{"activation": "tanh_gelu", "norm_place": "pre", "rope_base": 1020.0, "qk_norm": true, "bias": "none", "init_std_down": 0.0, "lr": 0.00431, "beta1": 0.9, "beta2": 0.99, "lr_head": 0.00812, "schedule": "wsd", "seq_len": 1024, "doc_mask": true, "train_tokens": 152900000}
Each number is 128 + 32 x the weight over its row's rms, rounded and kept within 0 to 255. Layers, rows and columns count from 0. Numbers have three digits each. The size before them is the row's rms in percent of the matrix's.

# layer 9 MLP up, 512x64, rms 0.206, rows 195-244, columns 0-63
092:109144105121177133193149097151142122107142119097150026108089130164125101157155136130096084126144113145150158125161146088101142167161120144170221119116143074095149173142105123065120132079136106
101:094063177146156088080172135126138121137082178097087110122064103146125060130166104112119121105125184162114148168107120080180136161134156132093127123108127094162099090080110078131158132167173104
095:114111079119104107124100192193150086172145137099159140111141132123054106058109080067112086098149173131139139138130114083131114141088163158166113129119140146144145084136147124167148126179056163
093:139145107156127085117150143104111068085166120120146131067131120168098098161175128056105123140140162120178133173119171165056077130139118151183077075109123160114159082137143162076123122110101108
105:055106136171160115146159147096103102093118183113112113088152103153122097131135114104117156168135163136159233126213146105095102142121153113166104138107155180131074109122093102155145140113093087
088:101094132131073101118106165118128103114148104146196116158050133127113106121140086132206127086099106129130086175131178071105082112172122111151174120115084133119050161096093123129114093104102136
103:162088087142114127151163169129114151035136129159158123079131134073143124143089145142221105128141180110144141129168135114088141156088121114182109118122110070091107104144128148063176140158108102
112:105070085129136153155188171133112147151128136154117086080153107140099061135138127131132092106211141172116092131111178108062095166119142134159173110145131079107092093095085148084105115100098099
111:095104140137144061130152132139153161139140143131106096086133140075096170155104115103181144084123197103112127101150138075140153159118108205156132160074057105106112089132115039106115133132147112
108:120164107146143135140157187183118103138132150090126095078099060140164086118141133118167071140156162167177157128083106124131121093115134110115170087126096060104119056103093162095116086102171114
095:125100087157163060142175161191127141167151103169107104136093111107106084163114145179178096108120113121146116157190155123114059127124098103170159102104145178131147146056148134151151125135099182
112:127119138152157101134115151093125085036150105103118090099136130141128121149130105068119087112113090152175191162116185086088111171114063147153167068139124122113116104071122103062104121136107150
096:120112074109103159172132149132093040131160111116163107091095120095119135127094145109125105120072158134115180151080104125130147119128164180168102102143131123184150105074043132091088124131063109
113:119110126155130053186129178168082082104133155176113072147109106079123107173158106109179157100088136106152138123197157100092099110150117159167167156131097156092097129105135160129091107111082163
128:087152016158121091171160135113074113155117174085152111116085065128084135108167106092130125115063086170178108139147132132136098143143074152137174133092100110144108099147130110131122140135097149
104:033133121158152114165090153123132191084123130175150097112140143107132107124144154104112134132094156131180189123151185101075109150051125189105108093129143096141141143118085125163146083084146107
094:134093131175146117129130155176060183122189118123183089133098081118113062085129143137073138059127091067134120121163118124117100133123070091129168136097081103165120110132113071134109122115095132
096:086104101130115102126077110169094073142110163178152130111163109130158107101160127139188102086134126125182185130172176172082133191143111116163199122109089084147159150116146131072113139144109165
097:122123118152126109121152175138160114115188129147138087168164110169131108144147076137146124168084094173155182146159162137092108099072066175185128102071098174121133138123110070125113120152065168
083:144109167107156132181135172128170164132130181113136066094145117131087119184097133181161114093066131114172128156159133066090080146098150153169134133123163158147142099188064167119143140154162116
118:127152089151101113195147137101049124138148148106097085112100129122139124138163131140118139048133127112130169108184174141121093149098130138120225128135078131127111133110117118116120108129053210
106:123106156185136089164170121171141104138096174147123134131099077136156087129148117117138120113136147071121179124123204196130122128089102184129120119088064140129131091106135123036104112078129094
102:156149152124154075160145140114140093118103134167120121144130126073143115149126115062140127138093191135125132167155128082067069102131167136169144088134165126181090077157050091109059107159139142
112:080121076168154147121112149188108141106150130093189150083099116141159145099130116075145082103101102128133080161152167128104124167115087157136159095133127042142095105166086075116157154093159178
103:095104090154135086139129133127172145116171120164105099083083113118135066056122150125191121134138125168157124147191134056107128183123083147115159098099125097146127119127039158126141113113180110
107:084107106151137116147143123121126153111090178141156158105128091106114099154154105108138157115040127116144135102164203109149085215148106171078155087122137138110109052134141113119177140133063128
090:122115083116116139102148152153072098142156158124111113081114162079072133122118153075126133137159090114136165115170160181117116119116071137129135082106070140150049129172123145107158081137034112
101:113140169130137144137141157145135139098098102144178025143204079123136116105113097102141073132130140087160171096115195120084134107121126134166127102113093151125083100150103108068177074136112098
089:103090097109062140150143147154131124092142129116108152118088098133180141192136098145179146121068142129119182145142099093143064083137148133146186134134119122171096080080154095115154158117125219
094:097105137168141113114211169089132129096098119089098120168112133148083047090155146096097123090114129085098170128077074101148166149071132130117126117112126091096132078073072103095140123126145135
114:099061107200077140134117177129095122107161121152132129160111141073135077105150153105151127104113182159136136122122138107141119125123067148203101129112109158099081041113138084095154167159136095
115:089101126166112091142124102174092126070113107180150104153167114075105162125133121102186125116069108100175145107156143177125103141122099171149142100075090103178125074117120126104157087117118042
111:067138103149104111168151150111075161184128142132127135174155151118164134133160086118093138109126147136125092130134161116104131144058133161208144081159070133183092091171127089066129104073152114
085:143101104103148092122124190130123060116124168131145060093114107112113117083132176095140182110107128120128164140194169166105078128181105141148114161134132091149019104105091143133102148133133146
132:125107107144154089087162188171115097087135173119178181113096131138148139146137102116142139118121155149130105180147137105100114193106086125173146102092140116094082111089088054038126147127082139
108:090084184161113130134133109165094104123126122113103096127122123141176154137163146125117075076179131161154145130167110132034103156124194121167151115122118120131041085159095085109149116089151171
092:130105083135125148228160145151186105101154137121130147092109168152085113174103116118110104053112196092186119128158124087148116114065141149111159121085140135123109085135123090109105098146165093
109:103179102141096150139118148139190110148149134118097036148117132143126112105152142134136088122043187138134144176150140098059116140116149183115191095145103112109101126132087124105089152059117150
114:080158106146128119147132169144066106186124175126160081128115155102077122153139079106106184116122125118127140148179160139096063120105116129119189130157106095179088146132047134133168100154075098
102:133178160149157079176129119174107085139166153135112107092115096122113108152135104142083167117143176091077149154165171160104041182129089175160118164153112137123154098124112083157096097120083170
081:069151114131111103135088144145065185141140103205121170198159141100108120142115143101129162096077165084120121132137105146162139196161082124157125155142174144126170113072084109090155113128152099
088:125127097144118123178177129196168096150173143156162079116122122125167119091149130167197102085155165140162104161116085105108170120130067078146158141066164077116143113153074079135131146141120141
110:152190119138142135117124181120128128140191196089128109110143115108052096161125139100140094132101142119111137162182132139111122121072140139132129068137064061140081141096092095121093090055125118
098:070171104111108134126134162165133132106134120172156048137142082080117144082112109125152070070141116173106139125108174166129081125108098145189124117093115135101146097123110120112058128053176115
087:127105081138096079130102139164079126144128106103175114161182117133086157066125166170180103135091101143123183163112169113123128166132147139157138137126145123101051179080067120080157121102104172
093:112114118127075127101101142110188129093102139130161131118115118145047105164092110089100106179117082139148126210129123116087101146131127191161158097081089115095129107068146096099075156097079122
105:114122121124112087175202143108098131126121143114206131115061164138118101121096135098170068123076187118081134113120123150109049141148133160115143096083088140068112118157099139077160161127139127
105:096141110156101133150133100198096151122102158129114130095120031063086146119144145073203068145105136128159114144138103149150189166117116116111174078166130109081113126139138116133175095114105119
100:108152121156131144117165139077133090125120132121111096122097042103046111126232121078105135160091192123134126131110106097088137147134137140180144140130064097137116116107093097133139140167150079
104:122128109151154117166194173117125085146140100132105108149090122109102125169203149154145147075117124110156143179082145151161152153105135092145173079134115087058133060144108161100171155089150177
# layer 9 MLP down (transposed), 512x64, rms 0.206, rows 195-244, columns 0-63
089:121088123158148155108111091155120160159107125149192134173140096133199148116096113135156087097169170176139196158115092104090182072138154097127127071112110148120088133086115139143124044140153138
099:168168142101134143123146075178134143130142119056176135144211157121152087094155163121095125144101115021115121094108111118114116119149093155190099152082095114145132118176101116170149105114137115
106:128134098179131165229145111206132129125206107183093158107110163151109153129152115143131112107155195159117110136090101178134127139138201124090114159138159080147138125109132113177126144142119120
095:110131110078145141143118154167147123131152153112103231117085128131112141116112129152163163128139120141097084165167113146176162116168100146097180150110164157197164114109082075185168110119191130
104:169072170157133146167148143226139161161087137131049133114162167129154146167131128111113125141177130116088149167100148147170165078126120142099159130124145216130140135108104105153152119095108171
087:143119155084111151149093115124167096095097096156109150132160143108169114108186183108090137190158204200143153107094160171119157173123139161118163106107113047124091132110159140159097127096142122
095:104057123093121103128129126144181115111113070104132154142129099077133119148152087185091153096124155147064076138179165169126142228108159114095141159148140136095122124105140154166152130139191127
110:149154076170067116127121125122137125108070151137179138150079128111128179145153172152150126164080090098146079139098106069136104147181081075091102115122106177195129126137172158121174110160127112
095:106097070118097153149150094112114151151129174185083176138127105127105134110107068145129134144121192134102087170131093127163203162137155163146147223115148146124110138186090142117168132098132092
101:086119146174139130197174081135163109165137066094157142155091053171167115146146129137110140185135134123119087120113119127182087117099195108114120111152108093143108133144099071077127172144088116
086:159106129126122093145098099127128123147050145113096145080178083140159192136123122089123131091106096140133149125160101116084149118125200217107159128176079182083114182141144142136178116131111125
115:162148160080144108144128116167151107098178125097130145072120112119095135142052131086077091121147057133116125144157145190136157091114142147136101066138173186102151096119192112142099151188128144
103:107097104149120152181133192130121147126126093149173113169135136192119140124138141099157169158208146145109028158046142129099148069090182121129114137102109134110131118107126169137102102143131152
115:132075166103103135116089076170119138127148111137120128101073146073132116081117084159144196090107166100123161187100146137173095130162064104107112125138212105097127133088156100179119130120097118
123:135135096084088138167189089096155107138118168101170123123178076179084153151160125131127132156089140178125093182105162167186144104126163144159100129080111126157149133159119170178081159170171127
103:143163098112144110086190137116182192146163096099154152092118134113113108127082172161064063143132129095107126150196139187135136112147176137128090082087137132183124083082131136106140145154161118
085:101046134093168133127128100147149096113088122150122121144101090087118139142119175156163145126196134089099072126109049090106147137141126180056103164125159150170112131172131186111136153159162132
092:156100143111120112126076135149088188114182080168121099156089161153156101070107132083090117079117139118093115106091134091157079172106139101104091156139198065163135109094111127102165153165156113
088:137123154111153098122092111140111121141061131180165188086119151095093087125060171147117153143127182082108164086152100136154199114103145146100174147123147140116112134111079160184074109119102084
091:182168096087160173110062078112127131128158118122146166088195073107120150144188066105169144087158169186073097124144142154154153129137131120114162093152133116079091126090115152142131124153104120
115:109129182111088114163124100119128084134103124117062181152149085138162160097119077155111153122103150108137166112111131182062099107138024092157110130188153104139189124107117096125133120127084121
114:107097124119138158105117134114142076143142067103183125163085105130133092097115139184149086139117113162165183077189114106157149161110192130165145158123108062069155089129096125125103067145167124
110:161129097149113162096157098108117131142131141173062207098117171070156087090175176122159134130157138072106119146100091088128152135114171110149153068102166141148077140150121105124095125176084167
115:145156133117134095155122124076107170150143142184118122150190096073184113180158072149150114178134154094146154189121130140160120145075162093149087072117162129183063167103129119126158108123139107
112:144131102124081196133126069169091154107148102077089139146183112116175143132160152145162145120160181137166153136094065120112179103092068097143157098146171163130094174161094111095122148117167128
103:178161168067160105066097135159144145104155105151099176125169103097125138127086148115113129097103122096099141127103145148152101136159151057161169140109126053065157144116135127127136067111169196
084:121099172147093095136136143187123135154142110105164108099136093125115148125129188224124096064206155082136144135151098138128164094138151151113087143075136095114145164063168135150105175136147115
101:135116123048149109116146136093188132141171133107102163111173156151132095117159124132142150108150136161033095149207136182135154121110135139127124111055113150109110117074165149157071160146163137
084:097106128133162098152105149083102098143151118181134127167164143160088079105141204096118090178120160113127112082153174184092108183113073119180090125150145144150121124171122196152121122146142078
098:120126187114098091135112164147107128106167094084136132134153166082092108137152156157122150169120171137121114113187103144089137098114120105110085200095153116077173222140060155117132151108162096
111:134101070063162124127122164083106090137153160101099118143093162120108136169047091140126104111164161152128223136069137127150130157101139139122131095120181159106105135128140149071114197145149137
114:127072066070142118115132124151120151162119141127117129122118136132110134102086043125087082094152113160152118124102098153129147145090083107170139186078147190101178152086109162140130102208166126
115:100139133155154157136170110096139127130147190091115138083107158133158159144149089145173125101128126152171137139075109140104098146148250094139166104143101126111073132158170152111105076162091183
086:116079089197153184156146084147113192116114089144106186110182151115154125130093085136133052161201127129071114104087139099125133118109134083183133124117102085132152122110144134118156083133133113
120:143135145121164107104143096132143134165149115081153250137147181148134116113079139158112139125085126107119064213135115108118100185088125054155098109083133150123149159100106134116118135137136138
100:101097128052163121130113134113161099098194046172161103164064128116109131106170114123139069160070154139166136143131128128142090122156097119151122183140106071129112152147137067110126122177148105
090:086083100181134149162132094120148089153099068054123122107145107112092166141096103135098113084085127150130055087156126173136115154117124091099155144095105145159185149100138191122103092124184101
110:145130144161128104146117136129147196062143083181189106120160093122170134092088134084076131133180133095144173124148143141161110113113143042134076109165096138129141132095123115079169095151186130
126:126142138115150187094136071067199112133106112121071097096168162144124168145169173124076104174143146077145080113137090166086117122136135156123120128161154177092110139078140149139135146071081101
092:059122135100102148092111117092075129129133102125098134112097093212133189146126054127120159103193158139125136097118132168178113115152171119109123236120124113175122118105132106110116114155119123
074:144173102075106114143133146149147117081116133089136093108134132098187173141156108155098085143135091170099180113127066044107139107071186099073125121137097156111093138093119082086102108102145147
081:076124116071077118098154130098128133061106146090149164111163122095056129152104146081170180146113126155157118141171147165137149124187129158125127192134159122153122188114175142143083126191117108
111:087099157070103082140128103114027144106150142107071144103095098126198117086147123174136187092133139123139156112118120100104098096164139156090120114122154067109135063103136130109112185152135137
090:195117178060095118139095106141089088126094205094115169102092148168117169127106170138112140113139132134071174146129103086180129084138102103154173145111105169108089148136178121120122121149091174
095:105166152175131110121165119131095109147162136148065171142131196132108153125159148115074050157154123170147080132098134210159180170167146197164116150119125154107135169118107101116131112159120116
084:119198158141122096167110132082133096190149153097071097111101129159126151122134181171115115097189101123173073128081171130131139111137147078048148070205139137126144112121153114126130132124136138
115:086122134127150143137132110146090090221148093140075133150100146168162095097137120125098099161139170135118089195112080108107136142186149108101180120072167116153105145115122190140108073140181103
102:167123117126109171127077104152147139108122077075191139058135140157158097168147142127105160166138125104163184174170125129038139113143118142141151087124197146108126184144131173116145146085114149
097:105099122178160158117096132115144142147109181105163102139106106096109153076178128185124130180137134163094158118101067133140083153135162152199107227119118198093146151147113148129093110148127128
113:102130154133106165148137060132156151224091114186144121181168137098160156181092096118125160122089153109110173149118127132068140172150134112123143103152152190150137080095172157128121098122101168